config.yaml
n_layer: 15
d_model: 64
n_head: 2
n_kv_head: 2
head_dim: 32
d_mlp: 256
vocab_size: 2048
activation: "gelu"
norm: "layernorm"
norm_place: "pre"
norm_eps: 1e-05
positions: "learned"
qk_norm: false
attn_scale: 0.177
bias: "qkv"
tie_embeddings: true
parallel_block: false
extras: ["capped logits"]
init: "normal"
init_std_qkv: 0.0625
init_std_o: 0.0114
init_std_up: 0.0625
init_std_down: 0.0114
optimizer: "muon_variant"
lr: 0.00448
lr_mult_down: 1.5
beta1: 0.93
lr_head: 0.0165
warmup_steps: 200
schedule: "wsd"
decay_fraction: 1.0
decay_shape: "linear"
final_lr_fraction: 0.02
batch_tokens: 16384
seq_len: 384
doc_mask: true
train_tokens: 102000000
steps: 6226
dataset: "wikipedia_en"
Each number is 500 + 40 x the weight over its row's rms, rounded and kept within 0 to 999. Layers, rows and columns count from 0. Numbers have three digits each. The size before them is the row's rms in percent of the matrix's.

# layer 2 attention query, 64x64, rms 0.14, rows 60-63, columns 0-63
094:459490549489452507497417439567497507485490498569533523454508581500542506581540472549525491541508427519457517504479548461518465521488540446493503461500405567506526493458483460465515442564483546
128:470535410471523477575566560511475534502473498471489534532544422546476502442549479502546454538511481502467514457558471473424483467564585504456471482470477506504488521516476579486483520548543438
111:437534474478460573556467551604485466494531473555477551474469531524529440440497502484471489485446517591493505520524503525519566503465513528505507496488459449509532527549534578526494440504479404
104:532474493512564472526516580435490476533458465480470417440475556529514532519485531569517525501438453456509487548558474520561464536470492428571553433489552521550474478481526474457521483525495551
# layer 2 attention key, 64x64, rms 0.129, rows 60-63, columns 0-63
101:532537508470519482584553581475489442528512480495462503473524484548412525454480486483459528496516549508529504509569490451549474469451447472533514558486587456539509476478493578490432467453490569
112:522531468568439482494542469542444466489583523456527498564494515503466492523485527530465524535512549499477484584478500402476488566510536428444483486504601465499512525487421462536455513519481534
111:532532492542528507533554569462507422505531558459461502483512524446433500452477512479487536506442555454459517495500474435548450517536530452454437553429543430574487528551466524529523510515499549
128:497465557416523485536506500530501541461443494513498470518559459576526439494603529399478494505455502479556548482516453520476489443496508543469492577515466462464527507501538519478508508460414547
# layer 2 attention value, 64x64, rms 0.234, rows 32-63, columns 0-63
095:491496511523463537487427537472515557546456494555505490456499532468584411463461528525520473499478499577474523509439563449510505523509568460486514473385501540502502550473518483489450461446561521
097:533492521552575495542444557478531477488525471402490447454422563528475550485479526457465513490414486463493517480547514525519500534462517506576453525404547447481480546482508505512501521549532462
105:566536447489536463495477561508463498490588538482486491472592510463525536460499521549453499503426489489500519506482494472500467505540524436397488567585511444581498521501453500497455520493498437
090:499507476492587456450476545495477441460614577434467495514545516473515526488484564465508484463497513539483477510489451455495517524495518460453565575546543512507420509541466447548500561476482495
087:520470484484506508580437495491530506527444446496541548467542475557533533488567443508488496465500485541504505501508554518463438484565424487486476455474514544505553498530478617484416532465457436
089:555497566536474484457503501525524540512444403519494468459490405515540498513475489522568488510539478528439483528563518489503518519499596499536498490456474504500555543455383528500472504474501581
080:503470441492445496482417474530537463483521525458439460545595466502572433492519519500565501449564414555454500523501489521490500513504508549513553498495526548529492441502486488571508523415468521
099:547509576531499429495446487501537437484554542470507450499523514457535537513534486483534513563520501496508493521513482572450440464514546431524519493476578442489448556471426453508428449495567510
091:540524500479506521510505531404514550476502495449506484430495490547504464477533469503577540485478487435482487540496472527450507447473479547482521533591502553509512514434522458514483390467526613
109:457428554490487502518469479501578481511487439488474546486493494556498465546507464479559469481518475530487481498576504496480549509479470575599560470409500545421485503465508450526548468524486579
108:502457418442535513455455564541490525501526499488551536491479506490495504488467540547497470457471531585498497480446468519446444419481519474470518522585516512541497542490527592505537415425540492
067:518483416502514521518439474588489518545446460489483523461495515509470539511438453512543473533572466494458498475491432555475513515493601540490501621526452528475557567513499468475486514468496476
086:507555462516473504462519434439499499523433503533481465522482484527550424545549503477563462491588459555522574460437520458496432533506482512521514452479522562489501494539451559473525529421484546
092:543515453528503478478557511512479471518483538512509471573580518464420531556448488539468496566495472525444478496443481485468449476487541392477506526537556503597476499542522430499556488509485456
090:477506514454573532542413522606504487525516437382498565475486518498475469506457527516519479484556474580529492469526553517467524429516475514525539507565480528482486471504486512464484460424501513
080:480462516518503489541529458515549489454553528443521407519481412528525516535562496484541489534490546473482465524544491506410492476510514467557463413498556460404440499515478564549514490537485490
086:522483527492416454439488490538528408517442486547458507532522481479485506516493482445512486496584439577456440484516404570495493517450545560530543547503507510558528531462479506551540515503495525
077:452494524476475542512592479410490485475528517506497439556445521446445459536516496546551574510514494435620549499509503484531486534473475511556490417532503486487490477448490490509530510539473562
092:478456479482416472468557477452519502471474472509473515553495511540458485553509428467580508472568508522504509567453443492473529475460517551553510466485485596492512509513565466516561465541474591
088:522507491493528506505488585449437462474532515489436493490556581513498506442492470475518534447427439473514512498501489449552510581495489533448520585479475509526556457497520494539470600540433478
100:518491511503474496512511495405498481478494496490410429455473462489562511587527526454525538478488454498512522515532482474438475555506474515537486428481614565494500507449464492554545531495446572
096:466513483557478512491508499521461446519524555534527510536529484445524560506479521449451509491590447503524466464390465592455420548498472470418522527510554469539534505521498548520475530477498452
094:535486509512480432474498507520513444459498487451544519586508510481456510482476465432591451545570436535455517469496520561469505467506549518523549548477466404534470513536476457527460534557564505
113:486460536488556484528469478534522433534556440486419528465402496512492492560484494487512483502558476460525529461555476468514518510470532598569531539483495572439484483473434461517531539484446537
091:510513486459491455543437524602478467530498514422514553561520533506427558496456420431456508590549501497464529444531525559464522465524473486497485506515515423547478500521519487512496517502514435
089:467441463537533482523554433409522522466514513500494526492489497477472532560539548510517423457545458445605509482522515511483530555545445491521521483468505472442465511519457449469500592570471498
093:470449504437471458451528442478505463461528487519466540580507505540493502543476444498558567499493510491500535488515429538492534470524484572570548468517496499498555505442517454540559454505496625
102:584543480535463444458493503561559509487480547510535467483517468519528532481514465503470451476520527511449486517515522455537508553471551429471473492420485540526430513551472563532555570522417435
087:511543485582520486455441485579490449529517499431491503540544461501535525519460582458462497507553440517418494458476494572478484538508520509458525563455534461557494490578479485511503561434508482
114:500504564534525545486504415479491488521460440535487451508429441510500444505508556482545495509502501508475549502564445534482491546502461584605458471441489504532515489470457499499491562470560584
072:491443584560532509548490496453554518465560485565498473456462475468538440462516522488529511540489482509494503514447582455475506508563529438447510443428547506392490528478471496552463511516529514
084:461469454476510532528535562531452546502485517582527593477427467512545492438493477484474454512508500432480469456482531477535536514462479567452530556501424542469540456505579536514547529526479452
# layer 2 attention output (transposed), 64x64, rms 0.163, rows 32-63, columns 0-63
087:485506457430562505569490523415503445471508510425547493483482459529529504533522507525451534488508493425508508522607491454490450538539541492566496518519494447533469548476524402496516552525443504
088:541498504521532462477554503468528537496436489435488509553506422501510524482482446538518557546523460470440478535425543496426531489516596478511464409534527560495503427532477510488577522515480480
082:473434527431454485441566464486462543492455554507521496512537514482506526511482517523479523503583529487518521513362570494571510450492455547454571470457512479507498451499538509478498571496495464
084:512505536467476482429507517443494507462432555532429475495498632430558525464461484460497508487520507488531484570436573532553557524479459474509531509498484458522532486460529502544449487555492541
097:512536479505535479533568462599479548524527488529531481489508357585469464537491536546505530478521459465474453477533504525425487503502544475446482511517480493454555512518530521421484465503508441
092:469536529458531551577579522508490544486501502477544506539405468547563510541541547501462506497427525440562512430477489469456470536471468538575530474455482459458429447494504507457530514478495502
065:536525545497478446475473482489535451512553536577537511438460581502521474534511441436419492474467501517592502492507473520559484550458484431517514551532419484508538537502510519515496449520415514
085:455558486403474476513523503527494520492466485470468532529542506512517543516483537542429547473444401524460535456439503486432508537513533498513531479541445547578507460472567502524580532478451457
083:495482564397501488525513488565529460493474491478531499549565495476464499466478474539441440489518601526491521434457550439523486418511594535515516511506501429475488530524475541543511513454520464
078:454581557499533536540523527537550499515534469477452547471374482486516473479424479508480450487415490533491492480541468494472528517469515493570468511541435509517525517504468558557497407504516539
112:530494516436574555517413505509457543479432512480548484464501492493491509486452547588527494467533543499506523480549595487493421442535461466480488476450508498476508561500520475445547463553556451
056:563504589513573507475519491534522510458515458432493417555497456509478496467493583446559525534474528453516512505466476533432470475467470523521517437495554484402471509520499474447519534488574500
095:479502419512532493553484459467476486456504520561522499500503521585509456528585484467504564488451512445546425502618457516494507548500517508492451557518493466489507530539511414436523498510447472
070:478531483489550462481426548489483508488481522463450505432500572437564484531490496518575479433504465504473528479571517529525506486547421511548537501423473552505517518469515399490484548560553492
098:547484500445506510464400474549550534523474472486577479472448505492550495496459543530446483492496545526507458557498547557474503453485418450576489491543502509513538516482534565527497383489519492
060:473575489532456508509504478523492430521533458569443583488517487505448480524480461507517588516448416514474535460491449527467511560530495453510516492509484533524524458482506564556535389511449476
066:504553566557554490498482506531538563500518507492437465513416575513518547540470524494510452476404492508542537407549454524445478521456454468485523514482445567506477465504508469425522525482535502
047:485472384551500482533444494459495505480508512522508520482549570475497512436564467499548451514428572576483511478479487487494543441555486510458497515542529507575493508548433524548477504466489420
070:467546530554533564512492489525492504494505482480441507500488527473467459480510520504542412499444513585525521444630468447486517556543502485513481499502492464441475556486386462479477516529548527
080:561470517547515444442607465451559522493488544510496474478489469465529494459497449488538461499551545458511450564421536520555563485470573495482539472520476467459509488544464497479434564541489489
079:416509469542554464530573488504485526468508490511492522579476522557485537549460454553477539517410501487528492398529524486481554512502523529453470509556499474509521428533503484455563491463465414
090:530497476497552394474487498487507536487539534516476386538556500488456526543481529545516516476472467481463486425510508549459493518494513447404501521579516546521495529527561436443527524508546447
091:542519497536413531483448477499584545532509516522481531498442520484566497526529533517479456440492399498507473503445488459472466582485513466528542452519450608496490453491452525468526499557507540
116:486492560524507533463559495483535536459459465476483483547427541517521498442460517467501535561431550521534462553441508512485588471423439554532498437532555505451537445534499552497523461452503495
102:521494497583429479459453474579534497560504456505514533487467471529484520558526546503505522513519392529436426527465486539457489539515465487514536414547516566484522453479507555435502472507536489
093:481504498524479525494562498500480568476567510545409449586527502475507486448452528489516503483436508495494523489414489497460547507500473506364448555548524543521534450530489550547500505462525498
070:509505555529507518495515536554468525511462501521557553505441545500533502435544510482483353451464487619509514458465502455518511461495525532507498493486418494471512536527434567459501485522513480
120:455548480538489526527560491494456465494529525567415558460475484509468532576535492436513590545476467442498457508537465523507488627520444500482485488465523502449481493495517432475469510542472522
065:561472539471486417455473532432505531532495568512519432512455552494564521552512474486431526466531412439529454522486543519543485563434493425524487485521495556494510491490533484456539475543491544
107:530476487542506469533467494500521497473529505502550497551429549591580496464604479427494473463492462507551487491512475495496489497432594571496442506434487499509465494516441535440559464507492508
055:454544440431445500518578480427574479477522478489504497518489421497530474513459524546452526479453501443448505502471536438467555525520561535529513509578503532549532497513538487585540464489455466
065:542476516559451519487530526453575397482578490502514510485475465474434473486472490474559498541547544446490468546451466513568459489442507537464538493524564483417506515549515509476430492514509557
# layer 2 MLP up, 256x64, rms 0.188, rows 0-70, columns 0-63
085:466411445495500526498428508558503527497455414529497530459544545544485550537523455512526500465519437490558492498471508528609538440489528503461514531545457533524535502490483487464412523550447519
105:425555490509526447471540551563559472439531497529427448508516523445468540473436507492471511497485549421475478506604509528504500525519478492544467507577563448484515528471569483463511459478501532
087:523536479516407509498530453542517542490452439548469449537526512434434470510551523502548574476478525465528604442447438532529474525480521519598463460472483531499506482490532486498526507510529550
086:473495460413484482533536504534547512417474409533512494511531505423473505554477453482474552530425501509564507446440549505509556531511505458469525561514544456475496535452530495532554500480444562
109:523463378449491542545498469524534586514457474514509463447501553496472496488430476508496526533441462526503477506454516511565471498405482470495481520558575541515550514554508517562476511492473562
085:514539550466503474522526520564435482540540537481558521561529523473494542432438470522495473437527472490612498448465487441511421497446513461461567538544480512533464482516491534441480512464454534
128:553502444466551473557522528510465598479555476420494454493570544523452549509468520508475543477442509490537449487522438541519544494490502481468444492490509440566542523460523422531528497464568504
108:518477433583512479480440483491536448535551471524476515507529510542461502446485514500492493493456536519510405504512479583533451476410464446459531522609559467517476510535540500516475462496569515
085:478518514443432477554497518440548484488485471444557453445585499491499536530449473542494486523474494523440449500523588474457503521496545485569535486592518524543510533563470456531430510463464490
075:424512521489496437552513525529509491506463503462487542499521513570423511513500460489469535607428482528534435430511465526541516499491550518472487462564476520546451523556493468534471397477533532
088:511510521548460504590484482546416525514509434481478490498521529485505480588420577535520512484501483483465497469513518503513531496502514486389494591558511579501510463502504472437469453550543468
126:488505500488443474489536496530470535511446541544511501499504527559492502496526532466492479424464450488581482430440511507486520481474503509394528576526488437487601508568500523419469441535523536
086:523439561506524487464504473547514477520538492524400575494583531475476493520492398467485491544557534491481412477509541516556436491435510458505467498537470482561509554556506558484511501514475479
089:470439520500614467484552485463420553507473549568568511516595521507519488505465465465524472431501464509543533508545531518519445451517459522506540523511457483447457528494556469533430476478517497
119:586550507583490450489482478595575424499472468493488470481543551481451516474524484469553475464468525457468484511506495475558454448471521518547485455484485552466480536559519518488600517468471535
088:577533521498472461501596501511430520515491450496481485495519493519514471537457509535560563549483538502478515571442513509526552444512474508520533433513507534457535416517466507473410416504481566
091:480463534496464482479503545565412472523464542463468496521481580488553548535509528444481548513480526514564505486451517429567527479485475499475507487440517573465526445444549596509485485423504494
098:565454537497508510485536526481444509554445604544534419494547458489473456505514479563471479507522533453465497524567540469497502417469504459434487548455538516520508445561468505513450472526559468
089:511509460520488498468416524521479481531470470519534528452504570569485535522616474481519465460479454468512526547491527515512540428454480568518538528476457512539457487420557436424451509508518475
086:426459551516521512522459539507619592464536572456467456488513512454456517492529435572481562526504569502539514463481498468462486503460541483496486512518494544452477497437450569488504492489475521
104:443546558463454489511463552489520434457512559503531491494537552519488486510553470467500485444486515503499548426514495520511471480464485514529555591511458458543476626477451452552469480499509577
095:498458523494473502524474440488573514613462520508520521423495494496529533584496508526481474477464416518459527442494508516489521497532456495526465515517514605504598506551478504450422454522504507
101:451494504527491453554493540497583537577456558545534457438583526479451495439471536467555465488485487520499515551486502477512508381460561545465515446508487463448535506524508480500512455492446502
098:507444541559492476528523504550490527514566495534482396491528442525479557574452500528467504459518459515457486445475484493481478452446454517486552551488520465475561453591485531403519486476536487
102:528469538569480442495488474512420465468470447505448440456509467493528548551510574596503538458497503518530579461553550433548526507553457545444490551535526494467498485488493503469477447522518534
094:441554510510454445494405484600518455546566486506491580453547468534521484541487474488493494513465494462476547460417489536534497545474523566577514548533455520527454512507471475511509478449515464
108:516521554488475481555507417517559505537471485513510467436461536541424457494480505495496525518517462446508453495481500447430579501551526537465512507387502524460497512570612491495465522500486522
115:465554589492487493469461538493462514511445546472521488547520534484450565460549506527515511500445539552531544511401502433485499454481457517477518492512540516429469484461434593519527515463553557
099:586540478567500482522477597550521490562483487421469472492521430510449481568515482523550413512467428503488483480469519514538562490508512501508449506509497473440563518492454520474513504524413476
118:453487520586563478519497497552490454529581509459421458468484397440509482529458474536523496513538551461478514481545563471535460527496544514485485560464518517465518501425537578508450488519489537
116:461553511472476437496429538485430494541516505517475502485523473485474522455521487534513494532417579552543593529489545430538486486512430531444535527505466471530453587481462571484458504477468492
120:569434532511438542468449459508556498535530494489579497490456536495485488514494494463512488561549532478502462537383533530491509489436492610534523464448512502486487461459476565463457530457517525
100:545503521531523518508543444491560542507470527513515453490480470551435485492495533565521439464522433470585497432551587523496502520417500543525502446502486445416437567515470465486530486508505486
114:479562472519478486551512434497493474471594419535546476475536475495487528532480538479438469454524572469486525413565480533567423511509463543468530547512533513487479497446510463547522537449508550
119:483388531551522465578448531551432484519543482460415479502550480504428516506503444490515457512556522472482538506557500459501460530520575481428514531477539562516472460472498511518479532473524551
123:542488471528498461546493512507491463559534524490488484400487428511484485564451484537474508493486533497444482497550540498537584498436471503462482510472445459418589508570469544504525452562472441
100:465460442499496500453450404493522552541475507496465438500541474531492456510508533561494590506497534412493476546454506479564562449521519522481488532570562537481531473516542543461489490418525505
102:514496505452623419508520503488520513508512536486493519534513430506477514550546478490374510426451579437429521486544471455506490499485522531462503528507450544493552526470526551509526531489490490
070:471510540518439529475516475543540544533530433483521446518456451449558484579514501565531560522430471441478543483457578509470510540501413444528487479445485550535503447479488475482465514552521467
106:592538574475546488504466532503528492489495523549530484478507536518435510515508455499462510475513450439539451516520491507546389512411541403494496518442481485474482509529479485498523521569418546
113:488499549582492519480536573545493528506490487416488493397504454475542511538471548536460494483471468479545488559449517478526556448453529505466458523532530566467568511489498532450439412524488496
128:484521522459561433557577510556457432483520544492503496500523486465532555509568489469453496496450581451447513509524457463475385547514504480486531502515539520535479487435476482490526535442504572
090:485537532508555379484536499548515588533482471464539490525500524525529557456494435530533474514448507479528490392479520490459482380507499503483533487556527452535508512499515505514496536535566518
091:528527522508508528512458480548528488498570471508506449495471449505416529452502606514514521545461565491513511533498428555577519470429460543464465453491473494452475497590532516494557524472470441
105:466530511501507443514476578522494538492481531561531451454508533462473467468595500522618496493537452477560470535487465515475412501505533515466443525458486463465541473519460480490502564440486569
102:505485501556471521538487505512510525531450554483541480456553549449458498486520510524495508537490525499406493583508515434563560457450543524577434419468561565487453455498511500474485468507505567
094:519535509570537557503488499555479524563533489467472517465524538455462436468512491543610578512421444523506500436512463507502476447551515459417505475504464530459518493507458471464465495574479532
107:558537453502503482548509563554509496532530468378521503470515451444444485512520500481502450491440499451414515541541501477548410486505476530509521541484521500567532494495445519580501568486474475
094:489449440482461499516472530530517494503570470521612506498483508482520492562525540497531497437498485526473484435492553572503588462506527531539509452451497507481508533456570495422461512489553402
103:476448514529473470477609545472468477534462423500467480438558474527535499509446462556503556530531444508460493539474517489551482503469469478577454456523552543572446450475493499566480467478519537
104:596527556551494484477509523454567518611511475420523529498442491488526496461532481479491493481512484471457518461409450514525434499465544508517540501452524554471429520483471572516506461455493535
094:528580501476417487532510559472548556475592455483488470489499525505446434485486549610470498473495496439486509473556488449483440522479426544493503449562524546531491438494539499478500482498502478
102:534530508441495411495482503482604493505541513529512481519506505472477528440448544472518553447513554568510439516531468536511490494431544457556471484489485514507508499434546477565496557455453595
110:477456547538475533487533474532495506540532436463498501495440490514512558554520501471528505498531472467455492476472479549506507518509432642534505483512500553477472443438512478402556556433529543
118:511500492489463487528511482520555539511443482482504514476566526436477520512514436463523446505488408494494458563499423530502511479430528489472512442494487390569587504569518568510502528495492557
099:442629486427496451541590507535516500487500480411486506413518517510518504495523506469517588516491494491513542435497439522521508490493508495483445560451481526533504455534591484527497511485504521
086:517575525429500515422407534459549510550463487462520553421459575463505497502558513472489523453494436472486486504532498548514497511523483449543494490493497527521484514469475474536507468619536559
056:505464509512468524448490485526527554530444516528465471527546530480474545559444589553436549553464536428461532560418541516454543543508486524439434509484503495521489481492585470509514523491459454
104:474443513473496475525532538447474559489504463498584486426523396521461475493529477446548495574518446486501451451481475514586491490474518544467494543495490525461551502607539489519509474544453521
128:542479457574417554500484475516504524503525484540482485405471474533493520472528578487471486472430465528513413571477409546515513556466494478472521488557521532474537546515492572464511451508533514
083:517508476543494477536426533580516499501511476523504473439509516434512495483541485433474495558517505462478492611469507540497460485583522469489533486416549456460491473535525511470455585478503409
096:526569491511533525496555521508509497533454486467455481515578483479427541485491487536462533521476541508435497553574491421514472544501478345484453479506546452502476484523455495564472513505463501
089:492475522594418527525498550568496533510503542475550480484499540497517485535472494516529442456497454571545482455452516462483464474451509398490570485507501562536536434487492536473403504470520503
097:527500553435503543452523506576541544539470555465531445560463551499515572507533475509446469430399520557500529451420512479523479498484527500478520449502487466521467475556494496439560491481518542
112:514517533479513444518459477452537538570485475522497517488522540549514491499584535518487492427419526518477532399493570451468445464546550535415550525468432533508515521464516471542489537494462533
104:483448547535567567538509404557463511583543442565505489496495560468466505463503541570512491542448526473511522529496534535510471576463518469445487515459433459467471471515518451495476482466480451
079:473454468492380457458547508511442568492457518554454429528516498524520454524514488506560539486531497457480524505542481501515495488483481551490626458484449518466503425489544583505521505496471512
105:496460449499499497546543497527503510553471473503456461465514505513536499525445574599471513452523384417487481539587489509485527504516509520467518546512481430455564524489467475502412502525525463
115:484502394486474501549520528465566487496532482432537540398531434501485478493501479548539441518504507561474507465482503491512513473525514570487539459562457556525493567550493562508455449532544447
091:432431494418470522568475535484536565502559513472456477458553459476476538591483478512471480520457494502453533542470550429511494435529489460524426535511468548566467523538492516532496463536495537
105:450392528498522516476502468440548528537471529499530516508518428556489522501495457489540533548502470489557412546455484512488513500428546451519555463583487490463466436457502494536481525510470585
# layer 2 MLP down (transposed), 256x64, rms 0.23, rows 0-70, columns 0-63
094:566558537506602473517572553462472519557444477520476548565478509512432533492436480502506468541508484454521530521509500525438483517460493444479469546563441488468449477489493546407519481508507460
113:473482495462542500465550542509478541463563476483491508566462435435582506493523477501516453445537537482500492556487532461465460482519522519539537503553498465541469449383518561515412548488553505
104:533472484461481520479491473395580532539459456569506490502565513477467456470524472566447418542448519504475558488540546468486541507499495499535472420516471516564479576511495476473505520490580489
107:483443467540478422484558513527534490474506490462581406511507482499594459503558497460539532519493489505468477415486483519555499427550463510529528496533526575417526492445474505504537543480520475
107:502457491435443484485594507511519537581541501490456534465493502521548507488527437484558493513500510469482524544453473440486445546452463488594531559566505517467562500448563508463454480504438478
086:524513474519517510498536468488554497517420397497462482532539432457466454515561455545509525524516489428437533496556504529514526506568506459583488459543465578453509468466486458578499534515507513
124:534552477503489454526465473481462492475441483541506490451499535545496545456500459537456576596435502459556518470511534539536488489553488457458489469473470466460495576519526504567550478580463418
096:507472518393514525498536503510432517519501603450486537512515499503575476512525493502499493475516455505537521483523531497459478500491575479562536480475540536527567468447441424390487540502460452
079:471484525475516499503494511525452477463453453544512435571531506481549484490482493496496548453537481486469429398556511483577468524460477503555555439510468434474480585528484530537583552524538495
064:535491597470559562477514504493389489476541558515501442488462475461503504438474537568477493471523536464503544520493506502545492479502460484504549511401518422446497547460496518509510570552535479
075:554467507540489507481511428464479514499506470501445505472479512486498569558466496512460536512581458433557612554428490503527459496560469465530523481499520532588477465443551459516492440457497491
095:509483519558498532452500530508487470537520466486499472492491517422477494546448508471498522555551486456448473553585470462518603489469492488594525490529464519522483495424531465602539446473440488
078:523492520479445461493584493502497506490547486487427523462540522436477539478462480503442536531582571493472490486518510541557418487467457502560489376537489496488497520574527564539469526484488516
085:589475577457479534518458542467507603506480510563507442535454507492504480427452448501501577508483467493539474565476536433552500534506470494518439479493457578441468478495513520466512477521534512
115:510513491477509470492490462527490553498555462519525489483584527514452480551517513514530499468366519559508448535488468433536553524599507470530516461449449464495449467529529488506558546441450477
078:512533487481447536485493439505455517530486526489495521520488443519570508475514551560501502408515430477504509488454436466389506548599574501423493511524490485475511586498518518518545518514461501
090:480513510379474472463497511469593444507547466517480496492459567507465490486502492545471512506354533523528532497515457558494504510544528562502476503501479492501478507508469509455435551489564560
098:424495451501442534492454511525551525468466484521459523465512485459515521481477499498578434460510465547473471460490399537507511509521573553534499502496459471439494542536605491496537507531507601
081:490534538463566522536513513495466557500466486479572496505503429561507481561445560525510458440507435543512532399441499484410498514487493499513498549467516522454451482524504532496490527450604487
095:495509487460510638477400579489508464518531459471493486492496511520494485509452527520570486508600409472492528488447471432564489547499480538463533483537553472483486494481494549478509468507490511
090:497437511466416531465483424500498566536487522544509475447504522528443486466450519453504464483583509496590516565595559545507564500486474520505493469449503521466553489477494497448539546483448486
090:426486498442485545520454518501515542485550475527561583502482448506477505471441512509482492535521537499510526475576462407573502505543502484479480489491421456434490599569522488510512541510434494
094:510554456446352495554458564483534543423529566556540478461535484503529569516492503519473463504531496503512483554444441500510453468485537533505466504463524428465496536529520494467530499496518535
094:443452582516495457553519541486516461504555514572491455508523511540471464436463543556496469501429453544499502485500486564474528434457493462538492593525516421515539516519429496483433539514519518
106:532554460528488510489573513453526540497519505440471597452472455533501465552505503499453550529513454447470441565478489537480525458536445552501437557580517479512503537484519448414483475514508450
098:534512446477460522528517455492488479523384443579455559481512511509557461509541480505549540450457441444505546497459474557514492491503590499508550453458501515553510581526530491486473453482547481
115:508490518478510518525445470567544510514472457509497455411477567512472477488522541527516452550415477508422527435488528474495533440585509526488485498444499516536477452535525515573470575512580463
108:495467422533585504511441513463405515535495449544450562497445522522439562520530513472510517543525478534513441483512452495573490526486499468440488505550541504509427563509466506515532419544503493
098:551524519494513491489513459476470491492558569514489513468521431485595416528525512484437520434582505444554493553578473507493506502481423537528511462484518534477490498459451470503473469480606487
104:487531526541564529464454497568498468517558504500387492506477426468513494453495505471504557508589519476504501481430496516469504466523519407472490546532599481460510502450534549554485475483549483
121:547520405490536499521511532424461523554495555526515524449496439481483469480462493538472524607558485447559511511524482415485467496479446606522525508459501523496415522495535517500511484464498507
123:518508521463512489457498508572537537454533522511486519524461501519586449500457517528524511437442455547483535444452588505513466505481501501527584516510470510586507436445465488465512524405548442
098:545465472500485554560498528469443482475533526451500563500564494481499562488560505487482570514547499537472476587487470502446490542540433483506468480447574504530485394425543488514468497494440478
119:522445497490479510499530534524503525520593427543457497418533511477499561549503506527423454531450581464431550456536481459531498449509470494445548584549492551487519504470460535509495491446488494
106:512466527510444454457503498493559430474518468419438490496457476513563496503492565497503520496457472591454584508523468496492494481561525434538493483501513522567452483534581547555487553467534452
118:514451487535539419478468487519475439505536529496465499505489446461499530552583582473406564456540562467447512497516494497488508444540513508509461576489587551447531529494458494491530536504459497
107:541506478528481512489518460564517458512503611507556427497458440496520537519531474459503474466657511498484459472490458512489516509535524491477506474476507482518514500511474449476446511413500590
107:532499456425513469511500487536442522510523540403581487454558494496501542484539555443424442540470477482506563536475495470416516565471477533500524567474562481509462503508546528532500482533503442
078:464526406534449435552514538423548542516488493540443510508540555504524516554459515529532508495464412489504506539499470484464511499531575465514473538531491599470509463440508465519423550468488510
121:547506560499459532526572501520545448456552482473522435492431455507462489451468442533497415503528517429518524527514525479545465481489496466545482548547505510498479495564490619479479514540420503
108:534506466501476578439536488497506537575523536527479542443471472486562491496480490525450514539558411446516450597455486462501490526478510539523493537504502576485564467474466496445421445481504536
109:501443587484526514526502496478415437474570550474490537433507527439493474537539514471472501518425554538446520516495450464466500459495523476539516494549605503558487555424496471484527529505492535
090:494544489508519538467475410546464549469431519574508515494493491554368503446527576488481490489569506488511450503490530537520516533485441486430452502536521527453474557503514482521560447514523533
091:452485545452451448568477494494514500535548499537468503476404510480571511496541525472578520436461513505530556418498489455449502497485581520555493431497458587470521538470524455534505518506506521
109:522572512489401533541544528491523476514462535513496558427482498382522512511529434485487564494498565504534503533512498491544442477566448489439513432532548529490515495500485525490453433496452524
101:471495522476503531456455569576504425520539591512526435535455442504520455486520506478460410452564491513478488465508464537489511504592497518512490542454461514428481559485507487526535567466492531
090:509515477417468563436500434500472552475486518529500441586506494523534496523486521480496493479501479489551434563444463456538541541442481428500501439501476451508534502500489591490528510556592521
111:548453539540557490489463458541458462524480490432502516460574471468463499513501478471527574524470488484491500536516495458547434465482495535528583531490527588518543465557478436518410522452460557
087:462524505465531520524474470509518547446465522505544466568442476509509477514562481461531487449534564546457534405436500532467528498464528535552466455418567500517421467506577467522546517481536500
096:447471502501494428482490475501499527489476453547550508469534488640529459517520516510489468501483435508468521466563468552528541541500479546487482514489439560405481537521534414488555505546531455
104:533517473472493511467532484492446529521476502474451469504470525496517505537430518478391443504507494549559511553475536476485530506467500502517534551521474587552487534469492490420566410464611503
102:432458531513526487504496490473510524509435446562495499511555575492491574427478453560547543548505526545544509524508519553546506416508446463456513470492496420502551519460508470527437505526438451
098:468462463520506449563485502586535450532577457460482500447475536429521569538487437518430488570509549498485449466483501485549493480551581474464491461512507455544458501535489544519444558516501503
112:529502504461475498536520533546558536472479542549503506527447454552540437513485517475485515477500516539550468441427544476552495471439561496531529482462457544442487485496466457488426577422594502
118:550525466470486463515508577395450438491455507505466506476501532486513452482509499516538553580509587504457504524448536561535475468527475528559482533512512541459519583502450469482455411496485479
095:452468542530465492478580517451531452602455515490538536484484457495499465477508527528465495491503485601483421503487395511467575557491465522496476509477425528483539565495538526514505478534509458
105:443544504511508496478495476474541479503579517450539518559480391522454472522508552493501420511453537538495454498482447476487516510506509596524494443556507516469407545581520555494475537491473528
077:518467579502474609439469470445457507517450446533462504517554527549482494511469525488485592530585481459468572492492492520472483497523449526470485480456516481468593498481537466462554489517449487
105:455525503485471496510481590564511598451458487506515547514491578509512530525575511477540432468374503501447512449479480470520550547520492455461497519503540491448481483445510499474565498453510506
114:479488527569446529474547568486524486561461515527519534521523556449465435560438518504539484472575408494532490496469472504500506484435469460525500465485482573477578467524498562461483445496439530
090:498505472498457523492474476538530502571433495474466499435560505483462533495483488495531518539547490476467549626527515472486485525580521465501516465440526513498505378541531507445470574440479493
101:458503481545491476494452474565541563490506493537490502483458528480600458532526504471533450422492479534470521427448484530513536469493512624513513478474476594475507439481517467455543480463554513
091:494486484422519546478492504478519444534563522480477518506513414463508526500513541466448548457477565515516479478463442518503523497512466564545538546498499404406489602510552474516572528499498463
103:488516542580539479501446521485504512471513463540433453515443465496456488499453509476555538545535479396499494566478485575493490491475540488487500498440482588447462519532496555532600468459512531
119:452560477462479519450529498505472562513499503549485469540512458443439437488569548480516462453539479506477534492507489478458483450496559557465540555493440590565487458523534561555498506417468505
103:556524508473518468533493477470533483486570487480477557465588397454517507467490484484586496521577466558438501432527528434549524498514554504502493437514474522464529519459499462554467465515548458
067:494496475513452475475456488421497468536465522473467491477557549483503470541425492556488474440527440520507518463570457437538473555529518472537567445519476536464480565527410522519565521554512551
108:484526432563440502528524531407544466565527458525487603433487438458469495568469508541506527517487520473490468549465484490499515509502489540453447512480473571487514563475531527492487409519464535
104:542480619516510545501429479593460501513497513533500464548498559501513536501541482516429554481548438488519488501505523441479432530491502447468457558431564488491514488500479428481501534525438513
101:505459465536515514495523536476549557510537448466522521512525464477487559482419459515494378529480558582449518489522526491490506423493477567529480497563497550526410437508494520469496518451540522
110:487518506509471535534493520523429569495572459419504517493554460467514524486526530494496409497368469552452508447518545479442497555522506494437512459547506517568461492480474523533512506528561497